config.toml
num_hidden_layers = 16
hidden_size = 256
num_attention_heads = 4
num_key_value_heads = 4
head_dim = 64
intermediate_size = 512
vocab_size = 575
hidden_act = "relu"
norm = "layernorm"
norm_place = "pre"
norm_eps = 1e-06
positions = "learned"
qk_norm = false
attn_scale = 0.125
bias = "all"
tie_word_embeddings = false
parallel_block = false
init = "normal"
init_std_qkv = 0.0235
init_std_o = 0.00416
init_std_up = 0.0235
init_std_down = 0.00294
optimizer = "muon_variant"
learning_rate = 0.00584
lr_mult_o = 2.0
beta1 = 0.9
lr_head = 0.00507
max_grad_norm = 2.0
warmup_steps = 200
schedule = "wsd"
decay_fraction = 0.773
decay_shape = "linear"
final_lr_fraction = 0.0
batch_tokens = [8192, 16384, 32768]
max_seq_len = 2048
doc_mask = true
train_tokens = 148200000
max_steps = 8915
dataset = "wikipedia_en"
Each number is 128 + 24 x the weight over its row's rms, rounded and kept within 0 to 255. Layers, rows and columns count from 0. Numbers have three digits each. The size before them is the row's rms in percent of the matrix's.

# layer 7 MLP down, 256x512, rms 0.063, rows 76-184, columns 384-511
101:082141126165109148066079127122128158145128116077119141142103159155104149143121129140141149148113129152163130166084088122137090131169124147114127105116182104119113153098107090137141125117125142131161135085120130111134131138109093125128144128095123147143149128088119114129183121128152133149168139172109137130152158139139138131182112142141059146154120147163117136143144128089115143101139
101:107108116125154118134084128148092103095121164135122136142126105123136115132126164127128125128172158145132087126144120131133142111142135147115067162097139136066130098151138176099140132155119135149129129115104108106121120105098084141156116155137138109117153120181152116096084177117136118161151121138142097125167161134147086095093071136091099117172144129127120130132132137140122092123124
103:153144146093180153072136129133115127163136155108122135157082131163130147097121095154146137097157151089095093119155089101125170127102139109108135155147126170107096147119129114143146084090140074168112079103126131129106116117132166123119121156130123127123106119137122144112138130108083151101146107146116153108095105101126143119127116161150148173136181134138123166128108119132132146114120
094:126117122131130109070089132125140096098146178129085113105135120118102160107098146118114130158134139101125174130133121110116143114115129108107062182115127132119129129180130108146152087117139123089128137068129062106147138151133099104177126109118081091079145150125126126112119102128144099149137158131169098136118112121125131108127088131142050121170178178162130128132137182126141136105145
099:141139093147157102167129107132095103111113149121140132146150113137115087105100140125085113146107140117143146106081084139135148120140079139117138166170105116085162124144120118131122165082111173149155122150152108081124110145139101155110080132106132146119147089107134143107132109114123136079137095169161124106146113118116121095149099085138128128170118117097143121125149139109082111107142
098:087077116071136124099162158110129167130102093120123111110150136146146141133127116105145120108138131069091121167135136145098105105135148143103108125138116123154125136177079153141100179116124099115143141172094111114123118134122122142155163087101137108126165125143117097140112138113123128126124120138099111164138138167143078150153140153131111168138106111116100155129124171178092158100109
092:144158133111111142157090126139115087124108109091168134119151109102129125082103123122148146092174114094155099115136133131132179124116143170122116112105124121133152125097112143095159146145133138070140116068153147108120119099141129107156121125157193147128109126143112142149143143090112103092097111132105110134161154160094145131075175110139099105112106110113129165125140159118127157123128
102:144100118154170148145159115099110112126141099101155165148151189124133116103149118148135095150133064064124130109138135117127131201103082117097096164132147142136150122117180172142170128098139127175113139154148132117116093148117088126083158137170143107099096101161116109118139089120099143127123096114138149157149127123135117119131147106105114097132137105136105164147123159113137098171111
099:146183142162172135131154123140149094157137142125130114112151108060129109114134136141123132163139160123133167108151126104163113137147118141135141106147130133119149116139119129114166128105124102152121169146160086139157131125141129140116073148118105133110142088121121126104189106138126115144128109122125100141116115170118118114144143088107116110123093134126128097073128139109129135125137
102:099127070142109136098061119129149125134099110135108138129110151154125132146108101164125118144113117126087081122128119100099122114125133136136196090136111131127111131139110131142121151085135103225127160141155095126092155137145138142122148155095099117169181121113114114108138150127093138124124113135127129086136137128129132083120107139124094127107162136159116126141137156095100107126160
099:125104132071142135103070126124133141124137074108113122110121133124133136141133142117141142157112115139119128113086127127107148140116150134119087138123099146131143152117128076185114120118118153115140103111138139144160117101141178122100122127171066109134139118139122113105146164128166105129125141141146137123071138118106161143074121144119168130116088087130141095170147102150176117076141
105:136159139181096152106142152124133125104134162113109115077132107140142149089154124139125093097120143146122116183148161103136135099137116127113133143142139126112132175163118114124114080159107129131112152146121146146118140122117156134112152145146102102143121177096126113132126108130107124093128126126162159132152126135114119121159104069113111159110063131115134121115111134151089138104140
092:157117125107152147139111112149130149156132137092057138112120130129105117133149119102095135130133138127162111127155110169107102196113164116154139132124107172113128150117135105096097114156108147114145133123107102125165161138138101172155137162150145127140150145181133110127142144145084155134128104136120156149125166129136147084145121116134159092128138126168099132129104113116154101139128
101:161122144153100111095119167140131135101112143113149117097135102087088113111126147158133116114120124107088144160147128132103161115115123160133136121131136125103100133158110098150120110163125136149134152085132157083176099126164140123178147164110097137106158134138125123160153120169146123157098107111122170150119113114149174152116115102112130149051127121128101121114156113118128118139141
096:121130091153117120158080176116142101116107090150118168127119148146115151100131142102125103140142157133133171160119137115135131122140122123088082104146097129121132108102151113136096114126136094133144131141142099105096165112129158106135148159176170096104143184132152096126139103126116106110175134137105141131132139140127137127130129151077092142161152115128080132134119131075131117130167
112:146120123156183132153119093126134113135102142141120150079125124118111141071124154147130123134126106110134116123072066097177142157127106112133112135143154128104189085138117159124103094100137153155166130141172109116105073116136153099096073160110125077105120105106147109124129114136130126113110137147152107132177092150105153108152130098140138139130127105083110132131137154093145088130139
097:134129111143110131123124128129113103094149126163174143152102131147143117128145142153122150118136108087132128092123126165109139122100138143185141138106133106137129123159160147178155119110108107119077118164111103148133155102165146121110105121148128091116124077128126109141097162173100087152131082095128144120120133078141136127108127141114116160123110145129146092115098132161090142107112
093:145115135112147136149175126111116112094149145144147130119100151122177189116115194141128149135139154073095113108160134107132141126171127174153123149159157131107153126155154146133124128112107131127161159127080105109152119106147168125119112150144128115126081150109149173156152100172118158146170148122157133122131167114155063118150134105111172130150100171130157115167070129141134090119143
097:073125149128118088122131125130151133144083134125123152128070090120141118133177108122125106125150121150114103119088137121089128103157135133126131135119121138106137148142109108141142134159126126157128088193131131154126194146150190152138142152123139132146130125120114145147133185158139100153136122152138164102103105149109112197111121113158120098135103143163138136097120113127102136075139
092:133104135122112142114159116154133146129138133125120133147146118138137191139092113120126147111106070130148121104168149120173098148106119110143054128103101146085134172156115167134133114163102129111153175140163119112134092127090117124137115110127134094139135164104129082177175110106137170139100126162109161184094160128080108105088090129144088139103114063126167179145139169163161096175095
095:149134186121144129110152113099114160126101123144126116147138136163095167111123122131105105137144143100131110138107127120164141149151144073164148132106112116114109119132150133121169121075105112120097123091190120104151123090154101107147113172098083130152139091104103120145150130138158106159141144181161090115146115129143116108143166090147104093112151098065123144091115117122131115102111
104:114122146116128128094106105175138150140119168165112112113133115126133104123130136091156132156150122098143170103164103100140131172120130146136149167120131123136141119131134120109149126133121076129164122124125139115078083123109119104093100099105128125087151154118110164116130125127133170133118128147074136069118148130119127113172069118113124201132150162165123088140144138156117142099155
097:174134101090138134098145118080145121114104129122145128121134146114125131147126092167141130137164147139171176116158089098119102126113137131122115131113111147131114114100121177135135114150154122148124109118135131091141102118151125090156100125103130104137123124152095171160145158124131126176093128098157174103129090120146126093096136129110100139114198117080138173130120110143134176156107
100:165131134110129097151122162128163123154124103117127108145140138131123155111097146185125171093170130126137064076121136139138136114134138115122128131137187151116143128101114108155131080104136194169153131094094089130116128142145126123155141160158108125099109121121127129146107142149127131125138130124120129125116146162157123113138171094136112098141140119124115178143121125132094147040144
105:096135152137107140140141152166117080102178123149112110098110161122157123174116110096111100108124120120154150121172126096098097152118108128103165122130112116135139158157145169127141121135193147128093135119161143139182163105121124158097161140152147140125131126144113119109125160107069140166132147104150163125169089185115066124145105142162137133105107165079148129124151117129112099112114
103:147135166152169152162183120108141129123152128107104143110157134150122127116105139110119145142124120106132190146109124135122121162127116101151137150134109124134164118124133121102103151111126075135131123120150165113181093133123108136132142139115127155152152115144122160107116078135115102117074112130139109132140140138112177138168120104178101125143128133083120144108116127128112153127151
103:108105144095123127119141120170123101110117120095134118153128106110100131139107173127110125164098078109194140160127112121118137160098104163083167154125134157142147163125175137126149128121113158139123128107163132172149135088178110166147120128164160101149129132149143147116125131144148165121147091129169097150124144140124074142176133125181123110148134126116157106156112138125161139136127
106:138137131142118167122099118120141097116131129129109141143160138134116124107121162118147103107141122173118173149158152115097083041118126134144126093136132134076163099180123167136108091099138123150107090090156131125161138121118137078130108128184152140107135120146120146164143166125131136140112143116132066106104143132137114104110109123126123113173108137162167106096126136113162123142159
095:184123168125102143119153167128089155121161146133130173117173129141113105114117071128127121122115138173144105127120121126118106149107123099131143085152083155127156164096145105130146134130139150122079158133141095133098134136159161141121177137084133153151139167111110185156151144172121105128135099096100129157146130125125081119132126119138094151151103119106127106194138154106089128129148
100:109099169116112102110130123113101142123142103132117100165133152121129156136120118166137151101132104142101095117129119144169080122149115175166130100141164147125069144152065161120145107165119093117105116180126152138137124116172138115145110130095105154096112134156163126131143152132089117142116073152130107159142118170123119136034123140192077139167153134152121111110093110136107124139140
103:141135114154141137164108108123088152147157118157147161093121137101115133131133185121116101122165130182161134113095125114162113160113102117131103177123121139121135149111140142128138131108151132121156186156140127181177128106132115131116101117139145185133114119136143108120158080140079132102143171122117092133144181112116105128120083112111119116206097163105161125125132139170149129125132
098:118133082090129142138150102104110130137116171066136089149155080114182116126137156132123130096132138110141131144126149142162129125149124124103127148123128125132165144140100180157139123157113122149122143137101148101111148111139095144130149127124130091095124159125138127123085129120148171138161129130128171117150148142130095123125164126133144101124155155113157145192137124123159142186114
095:156153177160098117120174115094113080091106137159140137154134106130112107124104129145154175112138125137118085113113143139126143116128154137174087161149102116199136156115071094144095109139105135121083100127127111150136144084169106075115097106101106147128183124122117140132108149105103087143129122167160144111086123140137183156138165107130149129166121104135126135125129115093124115093108
103:108132142128164129111122102095188127150095139089094121143140151085107128132103150121120111146087111171119101137117124090109132153117135154138124145136139088146114138096080092138161128114136145122098124152105094095121122146141105099135134118105131111159146127155106126092131112158151088111126123129079117111111092123126139104120133108077093149144120117138086119125136134123140156116135
103:115126132126123114125106096165139112146094174165139124108116119104107062126128098126151096147135124113163123132120085118129120120117141117125155120146161103120141130121105122121103125148147151139169123164160107153130128133151121091104047165098112078117078132117122186131130104092122141113096127140129131131151113105140125144132153137103114130151143153130079113134131158129138115071137
103:124139105157102139115058098181150166187128106105123113128153099123126100150116110138137127112138160149086145117149136120166149158129110062143137089112162144128138066131132119110161146131110056166118112111181113136137123140126137127152177129136101079133083148115109109096078130103129130158114117112193127110147104115134126148130153124110137122103159152130134084081112124092116118081113
101:171103085147111088133060128133127128136139146130143119139098146081146140118114123133122140108121085154133131121157150111115134215147114088141177133132117138109102128128142126158120155120127151135098171165137131144119122131130140152135126152140114129102094153144104121127117134106091138085116089105135114177117135089128140112122129115045105154166114151130140131100126107123125083165131
110:161145105109127109104170158146129111121141117102124137099142105126147117103146098117109131112090131048149096162189116091137123143109121094162160127136095087150133142146153097159148133134134154142140139085124130133133105145157147123151151106195150088133107120127138104104095146107120110124115109125155073114108131101120135101124138111138159152105145153166137114128113166177098148168145
103:075160094130179147123151064134095120073148113089069113166114176141094098080178142126139126160128117116132160080121107145147089112149116093131130185133151125115140159161079128162130110132176147141139092119111114109124150088090136109130127102110096102136148106158128140105152110107122182073122124111104103135170098129121119117151117084167115105151153132128121158133102162145141127138138
109:140133188199136161089127102135133124143151129093119088111090113118151145120120102119125127120105144084110134105137088137144140095128127149121153148126120112137141137160095130144129109142178119115107147148197090121138125111125178126099099125135064097109127128105124091096159090125182120116124090146147143145139107144132088203130128118092132121135143105106113107118111132119134119124086
104:154088119092123080154138116147089109098127124131107149145107109108123133155166153156145126138116105083152105118130149160123126076129130146133145171133138115152132140134102057114150137169152093186163097096121120117121154102097078144126131134114127088107159179139159132086106148167136088060154128126094103104192164144129116150101141120167089095124154134129182167159145143130124137155139
103:139125137102121148139114110166140167134104150109129072143118088130106118118147107165120104157121124152102090129150140153131086145170099122156117101155134144145110132088158161133133115121171161175092079165160123145129133123098126127117110145113117121122145105125138157117136148140117059150126125125144145120127083124147122104170171113137146106130129124088136118169087097108138137079133
101:150126113133102144169131107123149139098163132110127104124116110088103159138101142127162123151115125134116152128097122133135139159109126144123124124094178100141162121149178095162124151141109111108142188111115118135093128113109131124115128126110119055117106154142124133106129134093107178123172160110146130149138146102154116120111103112135121104143178117125143131101113108150127120114131
101:140075096093142131118067136133126115145128167145160134126129141143130148160134131164140164090112160120107096118151126135108106121113167153190112113129130126137099149109128161141056141095130141093116121133110105136107110143106132143129094116129132155144108128111114137146144160152152147157099151142158130138167139080159059133040112149155126167118166128124096143127135135172130123114135
092:149130145108110146175180168116159129118149140173127140136109111141139175121136115142126123100107094118143103132167137107169143130143165177109157161159132155141090109138125114144138113097157103125096138158136108126129146170126128114092130100135149121134116117147134093156138100153121123136106136134145150154111141132155103175119100106144146111101160125126112128114084134128146129131115
097:146163096129150144104138117146117122157133142129127120129167158134119134129110153151150130154084111117118091074130146094141151110179092119133158153108130125167126127093123161155125132183106123138113165074151134125186135115164144108128111142130134091131143154132147117116114137148160139108155130120118110118151129101150103116123146115151128112134131135145140139120124107129116098137151
098:111097097122138119174140128128141140132148130173161106123129131129114115123144149154153090139164097078144152119108167156110127108112147159106103136110150079125140161113147131097146137124153139110115113136068141115161120116147090113103137131152191150140086119175158127163148113136152104126106137086146113129134142085139122110118150151146126097109140151157142116154117124156175138100125
099:155118146135138166096118139084103068133117157130128121122144135111162114141138168071142136115149089155147137134146094174132098133143153142104135115105104126120120158117155110135153136146126153135073139106070109122114095106134109121146125098131144132125192174098157134105154131140096146126101118102110136137129106122128178100100074117135071138148185115110154140168126119102140117158108
093:122202129117104108098103149114106142112104157129120137145146098132154145100122132164112127126144153109139104111118119141097133098148130107101152104112113116152090105129104149105160147147118136109154171111146122161105123181087111113160127168152133152124120164112131139132112103172125126062116121152125069144119144109124116138141123130140158149104144145099117144159075124109122104108123
108:111116136090098100095120109099141151109097114165154181157108130127118129133126132119131158074055154076138135204120125127121133107140142142138113101138137128093101166122128140125128124117139108131160087108091133079156141148139157138105125118099124157152110161161163132076102135128162118114118158095116129135097157107146105109145109156136122107106125142125117088139126144121154139156091
092:124117096110107114158127126095121161141133111111117121095080156117125107112096166156178130115118146159115152156138082125148086141102131137109162154136145170118109127109144120133143090116082102144138099142102111153107160130133133165165130143101094104141138117128137113138146145146129134171119147148150081122076072070121104089130156163137183113129147151146156115115148111117131116124101
101:132149113102104165101181141093112209146106131101128121128125134155117110162135128118105090081133126123111181146145177147110132138112100153127055163136106149130116083126111134137097134149047113107131123085151121126134113150157147122117114120118149064113075167119111129139161114116112152170152139154153118152138133143138131093127155104119097162107100142097099106137150155118106101143130
104:061117117165134138172138123096069112132129135134114122117160129168134100110105111110170114103155102064129123079148127138153161126080068101148114144152114101112149119082138156098132159097127121094111145154097141153137095148139134132153099120141163147106123065106140148126124077136122122107180132141165131132127109124142098132130127095172201131190116160101205114132129135149110129114132
111:145109093152166123108133142119136103158129122107109112125162142121184115156153181110144123089104115121130159109108107100152154131121112179151099152138135123105131121092141113095140177099123125134152101127108161099072101147094097136132117107116146154126135098156120134130101171132117087136116132111128115135124140134137135107073172126146124155103126138112133149146101142175163143119135
097:133148107121151161118129143137105156106115102213140150134121136172134101119154170159132120153094145155171144100120110121135131109192120093098107136122140156133134137072100119166092143110090128102125119115132090136148122145146094094163137132169181141137154134094123159112149123143174140139088156158140136143116130163131140123106110127143132059074121131117085183122148111145123151146101
109:158150186139171128122171128067117139147139111113133152104135125129148185096113072138119139160121136129205116176145091152149110115141112098085145142147166145147146100130162128094145108147112165136177113120144131142115108106121116087104092109150127102103113063120135166112097054119131142125163076119131088130188143077159145081170154104152147101138147134083142150111148134138138112147110
099:174124157145141133130088113124148095127125112121103117140113139136115077101115138124139118136135099112122137075143171194157070129094110130098108108119109128076163150159136114129139178145105143108090137121178077137149148104116119105134141137123180104090100156119146126119123113132107110113140116129132184094220106150068124155118095087124110133158091156110142111113116125128135103064133
111:093144165118088098118157123136131080129155175120156140115131072168154133173162122136098135109120128132098127114172128184144142109151146129117126094108126114131082122106102108117140158161161044124146098120131147134115115131146144106120140080148122146120152133149125100153118135170110120145159108160140160108147123126147118157095162148160129090104123110154114102112078124091106148140141
098:115083128132151119126124113135129128144143113145112176138143105131159114153103138095187090092061136160146144118114109164158117127167107115152136102110145146119098126153145162129130101103148121115158155190139160090130144110144128139113139108098133090161076117147115077089159123124126188133130140143096127171114140153139126109098127109127070109116156137144115134144135092121150150164154
096:105128109153130160162110075129145108123109126131153134145160106107161150166171094151105138106157107156121137153160132127141150162148106112124153130120125109120145145136153148099117127138116176095119129117149110149148134180141113106133082129141118111114082160133150128130126088109119113138125155119116090127142108128135054103118122114117161116144122127110096107175099147141074073091115
094:116135110141187171114117126135150066120141133125120155097123086109105101107131141127092159147109125075109132119185100153140130138094140110142099097142132129163157061104089098123110133135167191139103153125133114119100144099134103155120147104118173120103162081114141065119110121136154116108141119103155172123129170118141123135123176134121144109155115163113125139131139158130151152101112
106:103147142107117099213130095134188100123139090089128138160065092183133127117121135178153146092146123156109125101123180154159139089123125138085123114113161148130115080135122133140104121169141122097149140156132159137121140134085127127101183153169105096101090149156120161147156136165104135138089154129142138130126123153123090135144132142116162103122145105136135135139139148133114135096128
103:109143102175126082139083165125121114146094139102080139133162094118132124161144123119124095142144138069156144155137123120122125154137142108073144104109114116124133117163137163166083120147161093171110160126068151136089130165131077112141126135107141171098133188124124123109122123126115137126120129101129108077136126119115088117133154202117137133136145163135133142160151154109124113168136
096:086128128098127140120129114136113129107107063142133148117136127089120121107067134127123117170066109139117167134105126163125108163151121079113161114142097158146135154076132106117122180145090134134128098146101138130134086146093194160168143131114167151159122114135134062105205138091164135134138129109102168116131115138121142131162141111159155038106083157170157150114135128140115130162134
096:105160115088106118071100172086169106126098114193153138163132129106129071146132137164131109114124118164188148147112125123103163140126119096066152102135110170152154166137138167082150101110130106143115149119122131131161134159113101132085107145179152151124108134188102111120139139123121137138126087150169123116082143147129145115068102176093118118119127196152137145114135140154151166110119
101:110140093134135127169126149144154131128174156164089107156122126140157161073118114152120185128133118122117114132152144112144097126114083159099170112145141121115149079138121148140127141156136142146101128158167161126133143138127148133105143135152105091128163149170131167168132094137145138132170143106129147119125110140092135153130129140106143099150109111115104155111118105122087116082114
104:120094120129126061210153145156135128146135148139115171142167077133048117146097118110111166181109119107136115148126140115121157118118117119126116101140118158135170162112173141110105157147160111138124111113146105123114114128138136143170141101165090122148162131115114090110119122125155114124151141125098137155140123135105145118142140090130150105163127107116072143113130105164123134128109
098:144150138155133136176170094129146150146136108126126098123134127085123109142163144139112124119129152105147117137124100157169126144133130138084119112103100146158138140176139121110076159135105086176099151163116108115110103123135147123113091109136116117145114159135093156174119094118101118120165134122156139129167137125138116110135110104084113111101194118132128099095157115134170091129136
097:138144119108134159142099111145098145163098106158120130135092124115115198143145132105158152099116158103100158152142144095121167131177153147128112113145127145151134138114141112162104126138095115082108096133110145136131124113163168110077140130137117157140127124153152132109106123127121099130128111131178161124074107175152133119138095155107140134119145143121189145120109124133120092146131
098:123181140113095103126115135127119127146130144114100128132108187089129134133115138125134114132148127095119118112114153124120156140115121150134130148129113122153116117130082131119078153142089093120111107141115123131144153152098112139197083166186086152113152160111137127135123101096122156106133128125116119133139120127146132117120135145129081178118142154081119107130118117163120142107144
104:176133173130111090123190123142101132147101148119105115092145169114051114120104127147142119134115132164120100116129190154095119129118180148141130130146102168152132105153110126133118142143119132159120116114123090124180145144193149134131114107135156153133131119146099117118143132126092109122127097093134119077132136165149150123122115150135117101103144120112085166081149120122113168127110
097:113110089170107110088081154119151132123097100089144120132131118166139140088163173143150104125149128145109144173118118096093117119106148103128155091124131140133108139153126119166116154164109122101152051141121116155112106182104114170121155122132108135079102075120125102127131147111091184129122141092139110155113113113130165107153109105148103135156132123116121166130136104106125115096100
104:100114102128118117148123096134127134154088133142101148204116133129107150194158141203122148107134144067119115158119122025132142164153141143153157120121140154130089108085151152154138137110152090137113100140142152100111108128090178141089139173172150111121113154122124113068134140125128099145110172133095120093118098152152129122104129107132120141068144143101112154113138114118086118152166
097:133104146120118118124095120066149121152144109081156103140170154138113114108101114120158124144093114073125116080126163113147122113098098124133122073136130087146150128111097133106127165122121173102115146122064133138117108134144133170161111163139113142115120122107151132114172142098094118127145141157108173103168152123131139126095170137148130128110156189144108125089094140099133137129121
094:136136126122119149159113146117145066106107107132147138119139197148114131112125103149146116116158114113142108101093095145074125164146129110146125132141116151130131103134132087121122127107131186150131113151124171126109089119144101117105136117156142132120144115143126080135122141139142160138121183126092129136134154106118124132151121115147126099157110124134139122154146150110118114140112
107:118095104131134118081142117150155086086127145158132090131102136115136118140134162158110139137118127148132098151145109143129165138138167105162127113151114117162167134113067096115156109120150130135096115142124077114160123122110156122125160126092112133142135157111134097146137123153129085131119127181112122106107124125150113154143192104114128152095106112123112130133132106100127122156141
099:137101147124111093176166107117125139165105111118132097118105100138107126117145124159091152165190130118075095119109150138096163097086116135092123093110129108141105168170168140133117175163170137188133170149140138117082147095130106149147113124149109109144105135148126100127164125108127108114166139125168161134126169129109114142084127165112124096127126146140123117128140146118111161104164
098:155134142119072128175080102118133185167119108107119155107082130125136167110121124132105133150139151162069196102134171159076150153122117115089155105130144121136136129129137135119176067102141085089126108131152145172109073147121183126099138124171076110138110153137120135146177118114154156121142128124153125123102113132157126189160111122099152126119132166132081145102119091096120119126106
106:146140149155092164107165110078108131135109120141146075145114127171126141112167116122103145147170105141125203125128087106139123131155094095081109122093095124094138140137137110097094105131079150114137127105124129118132101148131126122123100126120133092116147098084133155130091152118164129145151149147148102124135154104112163125157121109106115146115159118186150091145138117104121113121152
098:138132139120120165097092104108099137159147117140144162145084160137133149078165128109080138133122134194156137142160049155107095120168146141142110160141120132089112122108116115177133130103109122109135122154115147157128133162172159145144116114081120098123100134130139139157158136138146138127086161096134130143122145122157124137129110128084130145112138153121136143133114118137122104116114
100:146143138107127131114119166141112126170144109094199125139123127136134121144123124151168107110111100142153133152136129138152150099133105137147150140137121137138112116122137137118141148145135102138119134161137155146135131139158101113150117120146102132120130133182139145104154126069126132122133136118110127107119140108163136171111085162133139166126136138131136110102124077165123136171123
089:111172146143084122142143147144133180131130122094127170092152150148139126119135140151121082143137132190140111094074152098149106153122114127105137182096089144111151120125128112128154131144124158134160086101146131142176134135156087126143125130147136109113096158166108095105107153154139128117141158120121087150111147115118158123189088096111121122134095113126112121102122146098165122122084
095:171143140157142141102104045160121104121156129188129136114106114150143147173128145120098116123151112117139110130106132128130091149142150105136146167115145147112128104151144129153103116111121152131129166119156111121147096157151098151129132093072115123130064188127112111138119115135164146107128110091116123141126134159105124158159158134120109133115159131103071150097124113130143132172115
097:131136099145115117106101107149105095133142139126128114121073115117165131156116124121135160095174154179099153170086106154092110099134107117095087078111154145132127080090140133091136110103113124129123095108125153129131167117125124122122147110132168143147101117160148104131132130137098137161133114131086124141086161131114139128121178146133121115118141079080115179156116126117107111146138
101:122136131157103135103074148127136099094075138111139124140122137104112127156138128124123140117095137122170142169178179103109159096121127158152114147129139131145112136100147146153137156108141157094122128152097110096138119156197107146138128126132155179115162165115165111175131140129165146153145101126136164128121162168152101132122199108135137121138144136127119123154096142114108130116176
099:094145135104109137124143130133138105116139107125130109131135134126088139131136113144144184115052100123121189132124116127100182113147141119138120145119130108124152111119141079120134097128097136145151096124173136083146156113159152100127161081116153127148153144137114110116152144105109125140121115109146138110115125086143141156128127108172158136091133116138164145138130100167138156144123
099:112104123142107128101137154108132095190096147125151131108149136125125138116168095110144167159127119114100103147115149162129160068128133117160142114106143131142075143134134135127119105155166122125143142076162095106121139114115173121158132149082085127153162121100134117116151125128149109121132153122100138126158107145138094127151168136151128116086126112104108149141117137127147132179158
096:167139144128109165123143121155112160191133116135140147169172121116093152171125154144114119108106106124124133152114156138136078158121148100122115065161120135157116129131112143145105125144129126151143109114138146187142112148101167127147165131138109081126163141122116115097139118145110141133132136172122109129124092129141151091123173155141145124132079144125140169145172141137123170134129
096:140117165131137123113156109144136176163110094089175094092122113127143137129123127134122102150102130148163110090168141111102128142098116131115118127126066147090112114101143134132106097115124136127116120155084104128169126103121105104142131128137146164122159133133118116121141124108128096112137118166123138109141124118065144176122142101096140091113119153153098116115147134107124139148108
105:159135150127123152108125096153112113149133127104133159121167131156138121131139149134099105139107120133132128125050111136084163157106101099135147172125104117111127182160131140115163166119103149079147103122117115142126115106101061147138118132123117134076165145105143121119118127129159141121157162175137099101142165121125130128126146146117091064119087145132120075128158175085146112156138
100:154179137092136144100119125157153104128125131145174141195147099102121137112121135101131103125153147138114112159122140183116166164139135105145129114147138117134091102164141141128121115189178139185108131124167140132131117143140134128139128096066105106110150105082146105124156183105130106136091146138147161149138124154110122160101124154132114107145145120110175113160120131150097075125143
100:116140096089117066107093146108163140090153155156135115112131161104157164141140132120136141099143137207126120112165131105100111084144171150110074150137097172124101118122142159105130091129128126120136104122101148132128160100114151143113119145162135136118118167119120133140146101143103118157157154131151129132078123125145135145110103161101205103128135131152130145098157115144096111113145
098:147112122123113127095156155122131116146126124144141143109151151129131158135151116083115149137128189130122121105149108122110084125134136111143099176120098125125168187138119138159127138127117134178078176150099098120115121138152123133154132152140115122146155168124092179147131138124130122098107173122104100129123186114120162165127150114152116138128104102126120099136169101115139104128188
103:124134154143137150110125135135133121117115116110099148158163155139131140145096149130133154119080171166112110165136088053126100137136158142105129085102131100130095139096114132143080123149188131126154136112105058129180112112150130127133133126141088118167119138132110083116118176132146153192164109142129121142107119127131130141154178130123102085114122129143122057139174129119120115116118
097:126152112133168102136167163170153148103114164165099102140130101162134107170107110098128079140094126093089142138139124137116140137127157109162139128132106124115099136092107115147103168162087134136123149183098162139126146135135143111174123141142120108086145122126117169130152121132114139131164177153134158119127124085118138111116146096110153153132144101111116100094137130118129143134138
102:126117106066124099132116100137132150152115113127154093136076132120103152109157108124110153153101139174079139120160135099106135152080138164128135105120127128134125150131103085128130114160103129112134156140128116152103118143130099139139140135160129107169073160144119165161150109122168121122155159106131144125109158109136140166109134136115155188091136144144188084156118082102121119138131
100:135098112135142070191115134115087092126140146143124132123114095106090144069096113136117115155165118115163178103130163135165101124141134142133119143125119114148183105154110139124160171162122069126135121066157133125161104123137139117146107144114159101096159139125118109127153102090129101121103088131111162139175128126135136159109079084162165105122086150112178128143132183101115113138142
102:099152130125178104130158133085133131183140092121141123141125100100118149129137144187103142139147101198121099132114145180150139174145157141125119107134205137115129117130104151154095134151142142143126124160164154142133135108135123115144138100127133146105086177160127144102134122094166117137124108138135125148136141104103133135143082157123117132134185151077149115158135126145133137147119
104:123140170169143102143184116133107099131107120092122132115134153159118135112130142112140148152142095117149139109154081075127097109136123159096148127133138147145112171119154132147148152134091100098135151131119120133131127095135133132144138119164143073108135097135142137095169114125130137136142112098119161149145134109108172099162102150130168085159176121135155162147173128143128119110125
102:093133111111126110124096145070150139064154139115126129130118174108149167157112086071097135168104163131151141132113141160118129086127141123144152153144164154123134133164084108122157140150154111078126088123140110109129155078131137148173117098086076140138136131122145150143159144117135122142142124101095133106154138092141175108100111112091124114125142129127104108123133134165132098165165
108:135147112111126177120136123129141088134149124140108080132172134129151079114111127106123124110105115123171148115131105145121113120118119104117135111116134121151132141166121118124141121092155094112104121113182148144123195114072073137132176108157139128135125121118103114132131115159070129079098139114142118128176097167103177124108151106130109146105117157077159116100113145093158114106132
102:126115169138177138133176076141136164128104078145079145142068099125106133172158113097134131171138168132126125135108120158145139121157098115147130146133126133158119106148143165100088142111113103114118133128169143123116104101083107111148124157138094154152127162138117099103119136115104137118106081146163142142128124145121106191152134125099115139154164145102097109105103128105158124136089
098:116100116099151125123130146197149107093145143108114180123109143126201117131143117089150114134129149136130069133174186066110138109131105131111146125168124121120128134136139106102120146140138150113128138127115084098160172117114125146139136131111079123139134164096115112122101083128141103110123097158126123120162148096118138107130126121098114127116141122114149138140150152148067116127132
104:149128091144132125103163119125147147095158162131092162128164172099123136131103135137125110124175117184129114081113153142145120178159134111152114156125127114128122104082121161133124138087089100132098128134132122134132084138111123158128123128099093129150071137133129166160135096152149131139150125112116134126168155139107110149144156122119085171085142106140078104082137102115097080101114
094:124094114115114124109115130102126151128154116145142099113136087079105092150127099148141118116144114148105135125086141114102123068120141124141135135107137128139086098187166094099108115149135063140140112156107129122142122142155150141118096121119070138144136104126137155128112119135134122104114115118098137148108109124124159126120112133106158122126089116140127102093110122123098103110132
097:126123121109136086155134128100117127100138163130105149115152150125127117159166127136098142114164141142151147117117129076089101127141118143112092151159142107121078128099145114115120126139113118118147119084107164127095133170126167124122135124182137115156120149122103159120120150146111126141094139146097143114138129153123092131143118135117167157131154157108127161127097103114117162130109
100:158128090128148146127130150128099122137165121118135156137111093134116137126114106150108158123168118133073151120136147156143128122152082144154106125125137149098104124123146163094124163150124100105118178098087169103134133123123125104138176125148103155110171153111132128151079172152172157121120113096149170158144134126136122143151103184163125113123089145123167122146120148122130134114103
100:109092130139140178129101146130100136114147091119141115108093123107056088109117110131131136083133138165115139089145083157144136161143129128130173139139180144108125166124158076114122101181138116116135182137160128125142106141129130126064127162109142182185138150101115120131173101117133124131157111144111112139112102142167080127128146179104121113106158109154121108155122131167171122152113
101:116116103120119117138161163142071137083129075124162145132114113134144139101134129176121088112099159118151120133129151110147163125058119142108133079102079171117118109137109173123109114118117096153123119132146121118079148129139122146134153094124118093179139123085104110156114107127087163136076136135186080131146124164107126124128098139146146128109081109124168119145145133115154129115127